Part of a small language model's weights.
Size: MLP 256 SwiGLU, vocabulary 1467, 1.77M parameters.
Architecture: rotary positions, no biases in attention or MLP.
Training: a variant of Adam for these matrices, 6501 steps.
Each number is 128 + 32 x the weight over the matrix's rms, rounded and kept within 0 to 255. Layers, rows and columns count from 0. Numbers have three digits each.

# layer 9 MLP down (transposed), 256x96, rms 0.102, rows 86-108, columns 0-95
114171093132152075095132113165166098089149134172127099115144111150167124091105180134188159106109083133136163119110107175128114140171133184128176165149194155155053182103128100143122046132153097031103124094074115132105161145136099114092092114122128133119157168139161149149098127118132090068
161121082144155149098099138139155177109156125130138096101152113172166113143106108074148112099173133140139115139110217108165134122146154190138109109153182144179101118084152078161144185126114054150118068094129138058132129090125082098140112141143125150082070101114062105142102128127155128182
117134079078148116144142106136181090111149098079089124135152113160143165078091134075146088114103123141128140029127081153119149089110132111149118130172079141074030080133099144109128143158140180167176146122091121094182107161147094060148126117139099096129121125104122113087091117152140141157
071107145129142122140100154086099093143169158150159182143115098126173171187180137106126130095145160141128035103131151127169146117155180122131155126116082070106146073121144149131108215083134145114107130141104157132120102174104060077119178179120143102134151115065182130119160095139070098152
130124157189152114092097106102163089146138122138110121125206131165169151152094159101139121117021093185087105112117135181114098143151169150191146093099160110078137195071100093115136083093138137153169128148129127175109137142107163086137102110134150109079114129097118114145154107131110152127
095129108135131186136129122115150103094090145088092080169163156139090117087171136160114140132144150157139124137116151077132091098101096180130148161126180103126093178121154170188131143164174124188095128110156148119104179112131117132073104139123129099114154135142107123142141165135091146117
059116201130132113115093112082093161144129124125104147174135155152136130162141166150084106108159099143116132100118160151153136182127092130146110121088094130055126078146134189117137173082157090134118118134152072151133093137088154096116171183125141122034105064176117082120100181150061102155
171102090138124187150090148102151149118131175132110152146102152114179175113149168136180144100120117148117140149111187108146144091127163130118138152125119120129114128140171129126130148171151165085115084115107095099148144104139178109154176129106121134138115091151168135077144116138080206095
120122125167151197126103112122114179118138124147137152104102145087175127110102159145145129091189050177123170105153122155105128145131102119186094161078059105133132198163127068093217111156095166123123167077110136114147160124162113142160143135169192145119090116169213089135165135081095113107
123126122098129077108105106147076141122109135142124152109146160149169132087155129167162145146090151143126127122089067179126110079096083159122110163177063070156147171174173144085149090167179126134134137113135159108081168161168086153138082098126106134106101217100184158145153159118129139144
172181131115126120055147118099071156173121155124051117089148061115131125133153105073163157174133097126158125072071132202166082091161104124099110154108110116111056104127095150082171128089183183125100169106102098135073122127166143104168066132089172059104139157109155126134132140144127120108
057114101139182102132148092057091087154099082077110132164082116126130147120115128145159112134059121097106148092084093098087131107100122138134126102127140077197135157131085108123087118133129192197099139167078158138172119193150134107123136115172166139114100130102086143094114145122143118112
088166120076120140116117076099080119153132141140144167124193121166140129103099105182149169140157131135076146163116157100209153079095100149157141182157125196151135189140131192173188116142167112162144106198088118119133148162133108196092123074166114179111096066139127140123111130210228139114
093105147139142181135095167156132119088144162093194132090154105111099190110146123136135099149122161154110121183157119085153077087164107145087133120166147137173164067116189074129132125167072083039083159192154109141139126182125102124125140106142132164151076139112037129152127121118086108119
128075091131161123128111166045126108180154119092145121072108105113168130106106124130140138167101128134114160146149163129105070180157085146121160094075153185073083147126151168191141095052145145048109143129115085115107139073143186109163131161127106108170159118135039085117122111127174096143
084138125128119124098157086177149084155037107080122108143106114206086144142165070121183119175160169157156123141128144147098167145110134157161102140126070144109095139111156186129168156137089079191111148086133113090182106125153122045201139128176134176134099178123094112112090153129072148117
151128164121141122127082137163084104134173101141107158132129095105134175084142129119126141146137117136108097096125130023123095135107118168131092099166130126133089112131124111090117132116156143121144109102104091108109149148142079080120154097084090039101140166132101080140134195163092162135
161149101120063141138104105100145178176143104192140166063125164088083092172127092079100116176098115171143154132129135113119121199083143092156131172145094085191124109150100111118136102161127139146137113109114112088166179102161135097134142094089124104150115123136166102106088101125132194069
132128141137088144105076144148103138129120133110153147122059122119166110124112145146079091165151105137117153132115145100094129129103175136135095124139135139134108195094090140170155130179161130237090071122150107158119153076106179106166087111123135109190168113148029139146167174104048140113
168107125164119102124101108171093100142125172068221120079162077123129162156140113140067168178120085078144175110150170194107130110171118126115118096171204130109138149049104161146107127089127115140092115158106043133085086150157120124095121112126119123139181150172187142094104112151124123177
118108152115081130126122081135127123090112148197101125176176095207133146098123093125106109149147121145075069137110106138200081177131119159087102154095150122135125146132153130123090168116115130190133131170104149096115095079155128144071077143116130169148118120108126120092057138128138091108
099092138138100099089097098081109114140117179161078142117136057079084137163087135122122129129128140084097153120107100137147138121100069110191125147200115099198144139151119154103131144146091082169123138056081133130134090115151090142143119133075161122132166088124093154111109192146198184097
118146151127137199092130121212078080138162153187121127156159092143149112094104132136109143111055141048179111125139120076177125181123140145124135152169112092120129109142128197141138103130128146052143133117141079093157104124120054162106140189182089170218140160155099098133108114171134117105
# layer 9 MLP gate, 256x96, rms 0.116, rows 87-109, columns 0-95
088145091088099151128164114098115157133149149088120105147085154127128085155140118161104148118126138157112113156121130142089154076147162094180121202118055065069121179092119163149089146184133074191135119110127166124120085186164115162122107111116167144107196164136165145193158119133179094078
104129056112138090158099133137153084164116105169111131123137105145116142104148075168163156077166155167112117157127104134081119115138145093148102123077088114126179153129146104153156117154163108138154086111150151097113098141131147084139124094143100109136042133157193156120187114093084063127
077112197129113192106164171067141089062112136116184165126136091144112094122105134114120181083146122171126106088078148067124111144134089102141119156112105109116135156129138161133117135084211119116130138152140164137186168148127131158107120150147092124147204111154127096121231105144145153125
161136168086140066095140144069076150146103157159160119099113144131178124072171083134122125139136156153136076090128146106167156121174146113106115185095120141095162107119139147111092122136152131149135151091088163124083126176126157079101109092156172129076144071125144086141137101095107091148
156138129087107118118151137071138156103094159147143162146127071088175143116155156125163089132097132149134137089088110133136127106150110187131118188085183114117143138129139173141130116124135159168178173149122105085151125115113126140118107145134105145124110179111139089129108138128155138064
163137125080116179096125074116086178090117105097098098097094202128160072165091140135095136125171165129137126128139106127121125099118194095123119119184113112153129160158089120094090095199119120147101137178185087159070134112128118155156108063088127145087176122155164204126119145105150134073
185140131092152149161102129072109177134146108140085095118103130136129086137169153153139142155169135123100085157095133158174114071132149131161094088157134128105139148157083117111151077110143141160126150149110128153142119111093124117130142125148136132126103126095132113125169156125084160139
145113118065182140150163156091114067168120137182133142134116162140152170166047163100080102119137164108159185049155117129102157116168116108108149128166146167102106104127162179154195095128129181136131186099094178167142169199138115053171135135135166153110151117107113120177109109114166103144
094099133102083144107099101139124154127143154129100117133074159161175090097148083122117035130135134078147207126096100121100127130150217131116165118134104069068126189146062092129151086111083160123118152095209103121140124151143164101117112132059120112112120156129135156119095140132129159147
130127110159123144202098123130156127119113062104124118163086183119121113176141093138137063181092107090040112101170066095074144136081150154107104106137119141081192169118118122149117082185116118143109114110195144068123093099092090160084132138129099079195080133152118177157119133123166136091
129085124120150121123171070114109158121079148132138161142112153116163117157122105137137085181135188174095084139140109106119168084120165078170111154128142131152165107129126117121165116138124147113146164075190186146106082109149164147105120114094072088134118162111125156151076127223181162114
176182094125111166186090093126179086085133162179132102064194153160174135121164094149124124086169103182139167139110123135138165082088201093120105110095169152111138117176154166190097085120128165164168162206146145180120102074113128156131105167116154145171097184140125122094127094106125139148
114097162133071203083107102127114142088115092161098156174121127150155141151107122139123152066159162143157190085102141190109169125117128063099192133149091126102167135119190136161133171079191112158170129100141113124145098192146149105125103137107092106106089111139129121149112113131089138130
133114146054088117151124135105076135092154122096086103145103125118128105095164100112133131075155163124142048111137142067150195090089139191052085117149121099135184146151158129130100117177115174143138158099134142143125129084135140107061171210105153153161149143075109094065140127138192148132
119142161143176119136134115118075101163121081096177144068117166141109127202115145118148138131133158110169148153102156147111141093124182148148131167147161134148129135197138204193088142103127216202106177161104086154097127177198113155170169132146179182163129083088149144150117145136117084132
106098084135131111129127154096165124102087131114117137172137180154129157149103079124110128113119126142146173150103130202112090116139138104116123189139132140129164174153142176140176127138168097131134142110150195197115128129137229143086079157144154111132091103062175168135091150082201105118
138105125145102128097178142129123102105091168127109136116081159150098137124096102189092105107196132118141112120139124154110126063239126134114101108091099127105128120148155098149143103148153131164151144163097087238125155123115122136144076165118121131125152045125152213100111118100125095100
120139182112145137131121169084118103150159123137172059100109154125130152128101121156130199138179114127095082136168140136167112084126135087123163149135091172104110109118172086154112181091119166148141171156138178139142106180120113185125171145149107134098106094083172130132098112093126106063
179109079107142116158159103160106088080110098130163109138158159157151119110138117178168117115130165134120109106123129119120159130133144110071170095056082115141108135092133125189207128163183156163162162133140181096123168127100183119116146143128155047077109113096113083122159034129114167166
101155106152185145122163143120136091051172159161144106108123139128135153120103152060105173100067146109173127120098169104094130073110166124171150099157119114171092130135138166118112102124098162157125137107117138125123166167105185136140083142153121122129159097112140073134167090096184114118
110106170082129103164129180093106075156143088131152089069088151105136076135144119179112170129118124114096116098138132117115121155111135111094158077074159132116188156178100159111031044125086128129144101106171135118145139091095152128110122171085109072148061129107151150078171127120133144124
139092098154139130108135147091129142106113110052137135114065153114105126173140149121091093202153137195102132186142093234087167085093126122104087136122104067126123090124110116074139119093143054146149104149143183161102140111184134138172129145182145106058127152094164171170086121048123057124
192122082112128161151098108121119108168104157072115149127106111122136123148123221115195104071096129108065103109118108098132128110174101151109116092117095129134112129150145165134092105168106159168202077117142088128150152145124048122116110124160107137142129164106173147120184128189148078104
# layer 9 MLP up, 256x96, rms 0.104, rows 87-108, columns 0-95
104144122087139141127147131147086167103183112123112118121130134155182121127107119096124082100097125115114110160119146130144169143122133157174152176097104132152087138080143120111094162149101038153077083102129114060132146109074097120175104129154146193061195156170146094122156135136158097119
124093198121123092110150149144140152146169154082179165176209142077136045153144154095166119153147158117118134145149126205088092128123140099121107128148081117118145116139176124148163152110112080118102063095139139134144111107151105161103078165188099167131132141135124117111064112134130135128
162212099127092048098117138166163149134160167125128109106126158150079087126102114121125150071113123102061119056191105094093112129094128157081146108101087190139161151090075097179119069144092059148096073103106152135126127122110158134146056120137169101112073084167124094096166117097109133130
110159182062171095165087138149131135162064114144097187132162080115118111162118082153127117139132117091137134113107120122104135105071112084156172129193115098198093128087128155181121146112145119115094101124162158127091106143102079220146160155035146142109134139128128104107122119134114203129
098132118089165152156134131125139156131083120087170150110166138114110161189131090118127115111161168171101154123110102129123150120110060149127132067118080108163092117149211170142140155121138144125147137082111132153112133095089106152140082101099112118138137148151092165151084118104109100145
141119123113057187176152139141082146143111114103074139152084131102185119117116143166142125062128137095128148101154133136112134142123156131184179113168146149129101065068066121158163109148183100145114183134170100142099126118111190106118106139166117142039094071117090121100164151138184125123
152140147107173129145147086144107115105126093110091129119089117071143143117170126095148159204128157112128134164157134108157148107149134091121106108170115105115111166128099082122141116118146118098053114121141136125179123125099176143071162134160148201153142140133164125101084169061173135113
164111195076146161156107137104134130157125099171154134127136165063116110127129126152110095165192177125159105151149126142178122160073158112115170126136166146142164125097091073122130132108168137089114157180162131124076093146126163129120099125124203081106037140102129183154072125159135167107
155087139173113120172123121151210149102230128153115107086133123157136146151118132159137066140104179159074122062121152116154088158129105109134191133099134145171119146163106131115111153121137119090153084191094151136132118098137191141157034148136111116115145121091086119102153090112141129113
154114124137096207116156116195103119113163170105124127140179123205186163132085143133184126110094119089107139165118111106133106100077162136080128173107213146105154129107173127106047173121133112171104151117091176154138116124081083142110134111144092160156093116128075141192108116178174193091
160159121120133069198115159165166089127115108122120182133176077181121128176140151111077174149201154134130113094147170150176163156154101163144073095091101111121107111132197126132132104088126138149129117150119118157098156113126089136123138084089129149164108104170121058145150092107099099123
152149124133088136107092094119129160128107157170053163108161193127147189098141116109130110211107151088109231146126141139165194092158162146109120111111165132184117142152175139127152142141158160154220127100148130175113096127143191168127178117218116128127100127135173079087145178082145161056
096143115181162185126116095145107097158144133148100123166085137132127100053102086183110140080117070070176205128118131139137094179075123121106129081120154129091145153115062114164118121111153158101118142093118102137181090183147183132125117101126136099178134202140122097169136135101069147158
055084155107112119074151129140064103126092144103161130144111131075150110100159146140117107113117213116168112191111110112150176110102126141088122102204141123092145130157133136081133142142134199121096181140110169119068033078100114149145128091101129120163133144133159126156145032166075137130
109171137059129082146084135133125160150153165117107171118062115127167114130035136124119137107159065157111145098095127114147133096059055084214102120149147140078109126126076121167082103139074102129112141084107116098124133121138141148123140102110065180127138200116143173124061145134134161139
130113134124152119131097161160097098118129084145098143164167168164160146177132123108135062093122091109149091139124178106099087180083114089135151150169124169101163127116151139091156129107128115076108130090149149123113133124133107105112110190156132121123136117105128085146106136076139070135
133099117078108173139125092145090132092095149130181142119152121178114086121124138095123121143164114134122140101164139119111186214118075095126146160119069174105150182102154100160155134076145130096105055116085174097105085144161110165079135085115127158144136112113124133092139155140067143175
094061175096168109112135145185079141087119129110114118124158108081187100100125183119163101120160157139111174133217119129146073106119160117146086110102104101112129095132136081108090137155100114119106129121056129088103148099131120139118076178134129138122099153156116103186077102160081186141
216127171141139117094167122111105122137152149126104109127104156175133095074078191189092087145093100127115096155116191014090145153121149128121137124106100134025146155102108090107131178127063153088135129115129149150077129079122089105148145099122132138108182141123139116098117144091148129159
102135138137122157168135145153133115174117141080134090116108100111118135155201175072188153161136131116152166070076128107041145136176092087098133091181102091144093172142182162167133135141081124120082081129132144168116121098142151087098161150117115134146131072145107152131159130134153120115
114129183109094130116138174130115079072151137105137084129154119104153117119135126145101137071128181105126090138129136093125161187173067174113153140127201126191073193093140151113114131072112100124094104120106184116157165169062095154190182137101149147135126118129125118071126139149119153133
115125127141096154140142121111139115107095123117130185080096109157084136121179162079115060095098093069143091064144092172101142093181132145081087147111114083108067097070098116064176109118081110149112075133149096173183154125153110089213103174218178162080159182108097166108108109080096143084